config.toml
tie_word_embeddings = false
init_std_down = 0.0
lr_mult_down = 0.7
Each number is 128 + 24 x the weight over its row's rms, rounded and kept within 0 to 255. Layers, rows and columns count from 0. Numbers have three digits each. The size before them is the row's rms in percent of the matrix's.

# down: layer 4 MLP down (transposed), 3072x512, rms 0.00369, rows 1115-1139, columns 128-255
# up: layer 4 MLP up, 3072x512, rms 0.0296, rows 1116-1139, columns 128-255
down1115 093:115142137107141105155123147122142181157143135114154142124131167124086138116134171101129131129131113178137140109161134157129115087108123127141077133133126124163113117123147120163114134089146119123157115111155146121145131119132150182098120143144147114163177197146108134057145090130098115105101111112115140120114112141138123109150154082149125126100102097124107157112123124175118102154102
up1116 094:139150118156130127109113106157153116149060135104139105123077102102109102134159152077154073089150092164129118119142142144106126168118129148130097137159161111153142128143141126183119088145140118142157122106167124093166160140115117128121144105121135150095090160130139131169138172160104127106091159160157102122163121137103143097124138148131144097140118091138109125117144169149137141164145
down1116 098:108152164149153150113146130087099148151185151123110116136151163106126134104135104097121161109107179136132164114145093098166139096136146159120105145137148143168079139151099096138190133096126095144149142147117118151138160146142104099098120117148161136185161094113124096080127098153155138126089117144114176117099162162131132141157132120142139133133097135151074100141131168091153151119115
up1117 105:126161116149153109109151137111108141132094151128105091102138179126107073086145120093104145163165156117093144151118121126106167146158116134070137078120140129102110109101118116169104072132107110096183062142112129118129107137104121096147172127166117134155174138117135150145137149135081133115108142133120163126131127129161122132117086144130139154116123194110124101143160143124186177204121
down1117 105:122136123108138108144137141162126140136125151110131116157131140141133127132142153146099124081093100169161101085107151125137147133155131100146144124137131114113174113126130135138115099132172155110112154165065166150105147118126131173116097132058141133141139134137077160135103126108139090160127145138110115153130153130148125091154136133138155103110135118114154158098122127101090124133147
up1118 097:159188170108143150157123152120146109156111114098130129096128121153133142118109113106105112114134115133107132146121116148105150095103137121127127111132108162135095112114130146132125096144179133137132096167178128090103120142145135103143135137112107124129180134136191105149119171086120147093153088142151131129133110118157173139137102111134112116130122094091099129151123128141111145139136
down1118 095:142106141171105113104123139146119153137150190143114161151173108150123151125160135115096177122159085135126060134130091108100122116121150136114119190113137139128121083128076100101152137140094095131116145098121133116118100123127148135130116095143119133125142144146116143087158098107143101149159148159156132130098148151141134118150128154148148103166103171129146138139135115123144121124116
up1119 096:148061097124174125090085116132101116146185161126132147094148112120128113138155161132116138130102114115098102089113108162128098140131141144138123147130138110108128151110123110128129133126137109122096123164171140104143139133080148082143123086132133116135156155118105169166098149119126129146095122119154112113107090164171133150104129106107141177105152164151113152149106128133122105146151
down1119 103:176129145094148148098160107130132117128089111080136104128118123081102151138109128164138143129149121101161119129098122098156090095127153142150131122134154173110127102120141158136113149102103120110144111079136104116176182170143123150110124109110152127141131116158164154122149092149161112125118136149132138113156138133105131125142086189088139168154094093150168187089120146102122089125133
up1120 100:126141133105169084091149107140127096168145154113139130134120172113101169139138108144124105143123135108111122122132167128081097161143160114113134135148159126131106085166167131165123090142145113127142151144138095142127134150136111146140130113152097144166138117063115135119158130121127123158140113159100136130088124108099157073133162161076122152151119122141175113122127136097123113148135
down1120 099:133107123115165142135142129122132102137147146097103154142161111139123124131135125117145097093127154109140086151142116141109098080083142135163130102087153106152146205128134089117120130126113168105070136140168114138111142059163150095116139155141083134123110106124100127197112111147163076119113132146154119144134151076097135110134065152159158176141086129110127115101156091073134138100143
up1121 097:156131105148106130151107115138071160106156102132106109092115169141116151131138123159121084107128114117121117150095126143117122176122138163189169156088157099109133081139138124151175102134127109109127154113157171142111168095127109093126140146115141125167108158106152103150127093168176123122085116172141144124117117145093139136118124125138094132129168146099093160145149144117096091120137
down1121 095:150089124151118128141135121129125097166118120092171166134138123147126129121167099160161141115111175122136135145130088078183146118152161121096116104091149139084097144130159108141089131116118148147131120143194116096105135127128146149153098135102109138122087111127162133124143143115084126149135120101110121146150137114122107125155129133138107159103122100125135095100109113135100124146127
up1122 099:124141162102101092117119165139128117117150076155160166104137128150084173127099117112114172167126118159104077143151109119139116150144150080164095112142115092135147180052105088141175097122113097164147092116144115107135151168087146110141119103103125115122133113122143137087156141092148106143086146171125138130147132138108155108132088155125190133114147115150155085128123128117138135129121
down1122 098:103172147161090138155117107155111133122113114137124128105125148124098186140105136080176098155150122134112067121114072148091130112130127148171145118138146114173118155151110120104107109139147093103132130077108129148169140111132110120130149148127100119137136167169137149131167121081159121123143129115119157111134139152110139139130102147149110160132069080125114142160106134124124133116115
up1123 100:131107158116157100116150132126144118160123132094117089162166135158132130142103160071203107110125131103156112148144102127122131155121108107178133119134123137137123112131146109161087140068119162123133118125181152146179162121125105100099100128158113180169133097130142120087119142138142134188188135129096175132082161117108099110142165162106109106120128121119130118106144139127139109098122
down1123 102:132148146194094157115135157110117165150095136130137129135080146155115111111141085148128157179079155182130103101165141130139137106141105183089149119121130140101146116160101125149200120109141118134059129158119129136133106165130150124146163095157132102135110123086112118167111139113123130111107094096134084106151123155136112135180117145148173166130126125125132103093131075114132145167134
up1124 103:116115158145136112131134112117179155102178099105120128121114141137131140126146084158180135136123144114103150148128146118065106108090117122128143111126102113156167093150121139146182099106176137136107099139119155125113093100113127144101138117150116146097149114116142090132148136149160166099175133131154100085126133137120141127119143122116114158157120104145142110170103076080160173111132
down1124 109:073117177153129147102152101125104132124164143074136152169119109127170134096122117142120119202110136156138114105112157114092112116111116128114134106120085141124137128100095145155135122121142100106107122167133130110094155119132151153135123106135144152127089143161154143115130156137144163131175156157121146080131099145101108159197099126146131166145114149154081115134090101164175157115134
up1125 108:129110089106145113132138094140133115118118119157133139158093130141125106103129109117137133100117136137136116117103114117150202171144156154160123096161144160103112089162108125150100117143138120133150154150109160109092166127142132101126106115112125118129141140106092171109153162115137131145177116132148131132137130102173122126127110138188182134143185120107112101146093131132149087135132
down1125 099:106087134095143115137107123131102166118170099145155133143139120173133109141117132139120120140117116114109128114163134102100178142084109128125138101167133084127081116104108077086141168140136094128114117161121150077091137141158108130111115092107100125132123174141147127112105115146122146153158141119141137138135129088133115100101134150175161145162130136112110116113122095129121137109174
up1126 097:118157085119137125140110155134105160082138100118113138153132124082141096112120116173149112112117128154156162090137100143141079139117099090130116113124154145110083113148129127162136102101083141119179132157116119100137114109123174103150065092105150168136127101078124116144120131100120100118103127176103140145107104092172114086152120126131105137114121128131143074150182096136151128121161
down1126 096:089118149081131133104120121145148125151140148140145133150110149166122146125130136113077103154137127086099106111130130135130115149123164148116154138131148144123144161095077132100131161156135122129128118110129180144109131156134127168137154158174083105095099174178137136118129137161135127193146103121135122129144154170143165160133147110093081114156143158130156125131066163099143138149090
up1127 102:152087126115108115075102126139141138096150152125133129128142103139138098138129138143141107106158086130113167121155110121142132124073085124125113191104102116154124140154097125107108078132119127097148136099095138128147128113111112137108124127160159146139179122104180161099155101104126121157190118115125119144135140130152111143155104166106154105130148157145116147167124132126118154109135
down1127 104:072160153105151093151128133135103131101120125155131143124117126065091116134152122134137129128126126136123101171099150128074104108173137145106127132111132147104106119138115129135082128120158166131123141118144087161146128102115177152180108161141115102143121118122146092125115098145109154120118111101097088119135081146168181119146172138150121128094131090101132143099136100137166142096180
up1128 093:117078124150089096119107111168161084083128099097146138149152129085129170129125124132135124097144126139149098150163134163115099111151126116155153130112149126142095111141136115126113146104134122129115097131106140123118166122149139135132154126157144104126096108129111127134103104120142147130148170122110120153171123136130129145104176093121114135105116129117172117070115099160152151117125
down1128 099:161112121125158131137144145079140152128167158120148146112138107122130165126129126133179102141145154142087166114108131069117171144109151105122087106153127136116165179120092149128136102133107083090148135103114139122086117167089105113159127153135085173121149156133121119156096148122144140148098144122145174116127134126120177113102121163145143106143109081159151111148145173158077130131146
up1129 095:092149134150115148080115103127127111150155120139115147159128114164121140136099138105126106107157144145137104163081135131140128140174133153129141122148138113136114165099071133104134174120102160088110114128115171180149108128096158145147089129152126126092119127087120105109150139148149167125100103128093104125144112138132153165185122089127102191091099111110142172142153106095131148100150
down1129 103:147113112176097100134109153118155117192122135100095141150138091111075103130133115129120068111093139122102140122101098143141136172108126117166123142104115103118132146141146131123150161107157119135137094103144140152138129179133146167115133143143166113123106146089113144129122098161129119159121117115132148119078146125138117145100152147138133144102110159134130123115125135129145154138141
up1130 097:122084143139084100124106119192132125137122191179122131120139106134147158083128120167151123131130154130133154136160144089135089126104155108131152151148178114126102118172095107134145105103173099130119126133110110112117132147102109104088163110108151118119130137096103145160128133130117167085137119151149133162103136090135108124120140118138111129113155189152107175112135136088131116133130
down1130 096:140118206135151125157098117132132150099159136144147135139112112118076122094085110126159115162137139149145133124152090123103120117125103104131089124148165086109177143145124135127095117126139117143147166127121087153054114077131101163122141172100092142161165147097104099098143147128122143101120139191131141141103113115144176177135109123144129091159127178124093121122111137158176124133126
up1131 099:111126065122136085152078132126129150107122115098116149122130103153094103117132118170104138130114116143122127133113124110128118134141123144134128105102182113166130151128140129087097089154127098132109114166101132088105145148135099167104155107121135112174153143151141144112160120157136130125113101159146139106123158137159121131097131156129140128137085151151118151155127133083148160123190
down1131 095:138162136160138119128169107186112124127132154126152123119129154167162157174166116132100136119129144121132130121085130106171121144151131135086147119137175129112165147154131119135128149147149116143126155151082119135110103124098095123145128139122070107139090115109144123145107138130093098125139137137127084142089105117121073160126133108145146159120094143117170138142104107147165139132124
up1132 099:130137090131099161127133129120123114124080140115131131126148102099155121127131107096151170169167132101092145127138108140128142122100122145165112167114132144124088116189133111136131146174145094111145139068192109130143117129158102132131121136144128124150131121144114147124130147109118150127139119129127121111153122108130154149167125128080136098147154144104087151164124112104136100139123
down1132 094:124103161149156086112154155127132080112178138088158125116142116134145093120139136123131181132138132122168132155146097153117109126130148105131149102143086130156121105129167131112118092123102159106117165108115123145071147132124132107158176127140147107117117132139147156127149150137105124132120141123109166116119076125115100092104095125151120125159152132108132131132155151168082104108133
up1133 096:146107112140159150136137131200149131118123115116113103162154146115107128159146130149122150105108130115117127096140185098149160106119125167113093128131137147143108128103130144147145189088098114129180139117115143145093129113087164077136105075136096162154120161148132067116150149118114124100138095121115148157084141165106129150123150148152127115130134129164127100162135126087107139113112
down1133 098:134121104094138138100119139083133104135138129158139128146141101162125117120078124134068146148141135141153125161078138152144138114180130114104129147098118126155111099147139119111151123168135114135104133117116111135133108158142133188104160152132135135123151152123130172152105152176133106098119166139119105104166125104141160129072112131099121122149089135144100133126112174163159120107168
up1134 099:132125143105128131133160135158113124076142093126132112118141129100106146150122141152168131098166102120110160099119122167177110117129182131126131132165087145140133109105155089130127120124144099110143142137106149129118122139121103078128128122121137138149129136107160077148115163127137158098104139143132150122195088157143141104118145073113141059118142128147127138156124127121151122107124
down1134 093:111197113122148111118114148099090107084178094166139138101127165141133124078113082134148124166118129148160120140144091101129115144141109115138129129127128125092138125131114106105149136131166115117111138120145158105127169117136104093126097094165106086118162138082131109148107146111129116110155149135132147159118147148131113133127143108103136094164094170142134158145133141091151129165138
up1135 105:127128146159153139140143103121144108144105134117138135077136139168116101157096107118146119154153141120147112147123132113128113107092124140148146107103158143114145139123096113162135162146136149116148127116137105121151126137074130156128163094106137135114086086160155146176088084119085157153140115152163149130145151105171114167153100108113133067175138082141163122155164151094142125172088
down1135 100:151137116143159127142147112115110142137157130117148137121135097136171058127126145151150147074093132118156108110137136117131133153126139119147119139139107095131115145102128142182128094132149072132087133107123090115139138154127056135135143140171128097115098171154092068137077151170094141092080134152113118148169158138146134146172102101137114123191134126133104148104108087128085154100163
up1136 104:130133098120124120082149166107119160141127143126128180124131139134099113113166125067163140114137134127126146162119101088109113146157159133143069138139118122129142131139124088126085118117123137114119194151081132142120108145113168084127110137149090126101142141123143121116154152090115126160101118145129145119137128107163131155163127124133145134137113170108152073131145119154158173122109
down1136 101:109136137083116095116094133114109176145113131138122145151174093109130123138072119112125161099158120077112135118123151127126111128152132145106183140124158097135097132157113114133139150160132105117169106124130147118077113124132130117103111092147132067160147120137155151082146111099110145165132102168125110151114140122159133104115120095152119121120132169113105123065104149118107098115113
up1137 103:095101176150102102093138142104155170133101138134111151117122154156138176099162113111130121090086117104146132111112134175144088112144154127173172176146136117135137175135130052140132130144152138116112138137114151116130124168138127136108087136125124103115147108097120093137109154110153106119154113125119132133165159144132163154142108147101113128132100157125136095126097140175123112134158
down1137 102:093100146129094108102133131081094171153117135133150166120183142147167161115113091130130142103093142106142157113140128153153120146134132125149144154159157083093109149121133117120129122089158120148089148093085112118141170140144102132126107140089107125144159125107139106109115151149158086122112154084139097100109143108135104113143140104155185164145106103169092114082131116141144112108145
up1138 100:111101124138197135097104127095117132111127143120122098127097148188158120151133142128140152158073094109136121150139112120119095151128106124183088105097149139147107139126112123126131131174112093126174130104156088046135130127103109149098144116137086126107096117105176133138098117125098098113127182143133148137119136109114164114118126142155128137153152117137130147151107107134162085086148
down1138 098:147137115127091135168100119130172128126175101148110183160136103131129163142104137127123112096158124143117151097125134170111154145134118143124133167159148106142144100121145133133136158138139116097124106124133149168126140112140125124144102146175147150122086125152082099126104138112147115133096134136124100129164078113132123125131105118120125087116149087105122122141137143189092102096148
up1139 107:109132183143146126084143099152094134121122151116112120120101149143125120100128146146141128143151123166146137088140120130127102159165132138114086122131097099152161132104132090142161132135124108121124135116140145120138113175173139160111115129143121139153129093137117123145137133138125130145119192120145105130125133131111117163149167099095137109147109126119111152107093119134107110136157
down1139 099:103128117128141101103134105118122074142153149159131149162146142136111108097111156151133096130112073135121152130110113092145090133103163106146151127143157149148140118138081154121124172119105127109146177096129156106106170169112185092149111126133105118145112121122133160129132160118109118136129093149186130098118142135140140122141100103105148137128181149094083111112133121125150114148113